Part of a small language model's weights.
Size: 13 layers, MLP 1536 GELU, 35.6M parameters.
Architecture: LayerNorm before each block, rotary positions, biases, untied embeddings, attention and MLP in parallel.
Training: a variant of Adam for these matrices, 6240 steps.
Each number is 500 + 25 x the weight over its row's rms, rounded and kept within 0 to 999. Layers, rows and columns count from 0. Numbers have three digits each. The size before them is the row's rms in percent of the matrix's.

# layer 8 MLP down, 384x1536, rms 0.0357, rows 339-383, columns 864-911
096:510495511580458464541506487479494479511574495505494516558517505531463447476512481446515490482505508533491523498534509510501457522494471494511488
098:530476501496507521475492472514487506521506484516499479464524496495515489544522522482476535508493516533543481495478488504499473518483487509479500
095:498514529518511498495540504508476463544486497496505501513521520520485529540528540512521505481471498522487542498493489482449509507473475502494547
099:496509463519522541478482512510466476521510517508491526466499491565475552503472509508492540526489458485528541499506499508493499534495499514495474
095:505488509473509501504497527535524487460538446478519503472487498525488484502499518476540472540522460537454504523507533535490483491490485515538517
104:497479445520485483508502507553486447490473488536506505499529495458474499480517498503503493508492488548480499527532535481526485521495511533496523
095:497507525477506498464492477488488525502544508506502526528565515500490546478512464554449494491478505485505534478493517522503480514498519500497511
093:506505492518539486451491512518530425549543495507502518521512510516492508526467534498468469533514511469471497472484490489500509458521517502525499
096:477500508505480486475523519488514492512487488509497540531493524469522523491487520488530518494490478479478482534486488492487508515508494490470485
097:475484472493474472529514502534534516504476562540517497537498524556555453510471478477502554497477520518497511510562541469490473523485484502504525
102:514511475500527499492464506517515499471511478560469504517441518442494519531472467496528521463503508496494483463502514515503466493531467532469452
103:457492526467462460489501491512496505490480475480495481494538483491519472493501505502476497515471546486501457446480482475507493494493524471496496
089:496504446473503471543501483448460525500536494479493498523479474452485468500550500545467475493476484449499497499500501511521515486548526542538536
099:435523468525528505455491451513499482516509561483507533525460489494484493458510516482489516469494494473466478493493503463525465552455495495459527
097:520523482496492534521489502525434509503544510459515505473535450499493524457490501436486526524501505532504467495505507525508494547438460449514505
096:533478510514494478508454525465464543447487500482514447509434500444480452460470484524526486494550496495492519519513518508490529506532508508488478
094:521484492503473466504532510509525497535531487524513462510509488481522501498523473494502546526499518515489485538492503504482509501460512528476471
099:498497486525510510485491517467536471477462489489497513530452490449483477469517497494525493487472474517542510514478506488503563463489480522510508
095:524489483505524517483513455491468511473491507530456501456465523494486478509473537521444485481509502495523518501523500496508517533474487496463486
097:490517474462491490540469499463562461541446496471505503478530528469507507541447525522578543506469559519530485503522510486508540479490514515537505
099:474510522512461514522475497499503515483525502508498515480514489493511506484496479509495504519505451481520493475476511473488494486528518488483456
100:462491515494487514445458540516491470445500462443490493516509473513505461531475504467502508482489450491484521531479480507486547511503477528471507
092:520533538484474483475512527447487534494526524470487502467522482537521511518505493514515520520488548531502479487544514493478516498515522512478521
100:477494472493506513519472487497539488515546525504462478519487531553511453483452523488507527535491525536482523471478469473473484504519509568532453
097:497522547470498468497504523544517504490468504497478476522485468545471530450512507498487473475526500524527489493480468518471542528521474550495462
098:511540518531545468443465511507522521494485570491493498521495519483516519525468524496485463452485453509486507474480522494506529476487522523493503
099:489517503493525501538504489488480507445514476507486501485529519470509500493544519528512533493506507527517494552483528486500533499478466515507532
101:525481563477470514491517514476494514483500537503496554481503514493513535549514529549529561455490492482516534530469493495500513513511516506492509
102:481476505464475517527493503458502452500498505502521509492485527509519465503482534510496455442499532525504464485481520460482482487452518523553521
101:533525509494438506499537492552475496473510475455501498525497492531505462499509482511483483484463509468498497449508488516513537490497512472531506
106:461509498486499502520485494465474537495482541501469516533498513498529548550517458531492518484519472499501473519491475509518492501482492484479487
102:516465523523530520483437555489510507461463473493493481494498488497525518476486515488535491529515439520512536546537494484452512542483505480456546
100:514477449476519517478507506431528515473498542503528525503488486483472511517504512482503516462521530487507487487488517497485554474483493490455515
095:493501477484469516506515476532494530517535464563476500507444503495490498494495497516541448499481537549526519479528508516515500506471528443531527
100:530469498514485486519527480510533477478509505488474449502504524457476451511468505504501513450527488485503475468529521533542530499496512534490530
092:517510530501531466496534498468507466529532478518493525477489519519519482538526509491469490491484492501445477524517512496425510498494547523493512
100:489521514491526506494477493507518538527457515513478560503447503505497458552523504530480496495467539552497495518514453497476540509496504464536444
099:480487478509555525516511493523492500516554460470498459541528480492522530504482503494528506502503472502510502497461452542512524468518521523502492
095:520508533533468515425533515516531479524497459497471476465519524490526525533535520487503503483484494532500475510476532507503460510499508505504529
097:485528498482428495474489486509488525476509494492487471484530492519487495475514466541515496507544519466488464522505511523460529456470461499478500
096:478507522552445520525510487509522510471488506509521482494550531463470493515487467476530509477510503522493466536477480487497523504513495476483498
095:477516480502525509486478525509519515511459446509481507525519504516492472508438487490479551476523495460507507469451441479486538518500571514527513
098:518519494488520520455482462473509501500530486496481530513482543544494500500525494517507511453494492460470539480470487522484524506511483492512508
097:533501518490535475504501527501479510485519483512456559515485508503537505539491501506495477465498539570506502510550474545496526512487496498480513
099:454512551515558471459486495524513522548488541509457503453533509504509506454510512548511457518475484539390481497544517470473493511543469515481496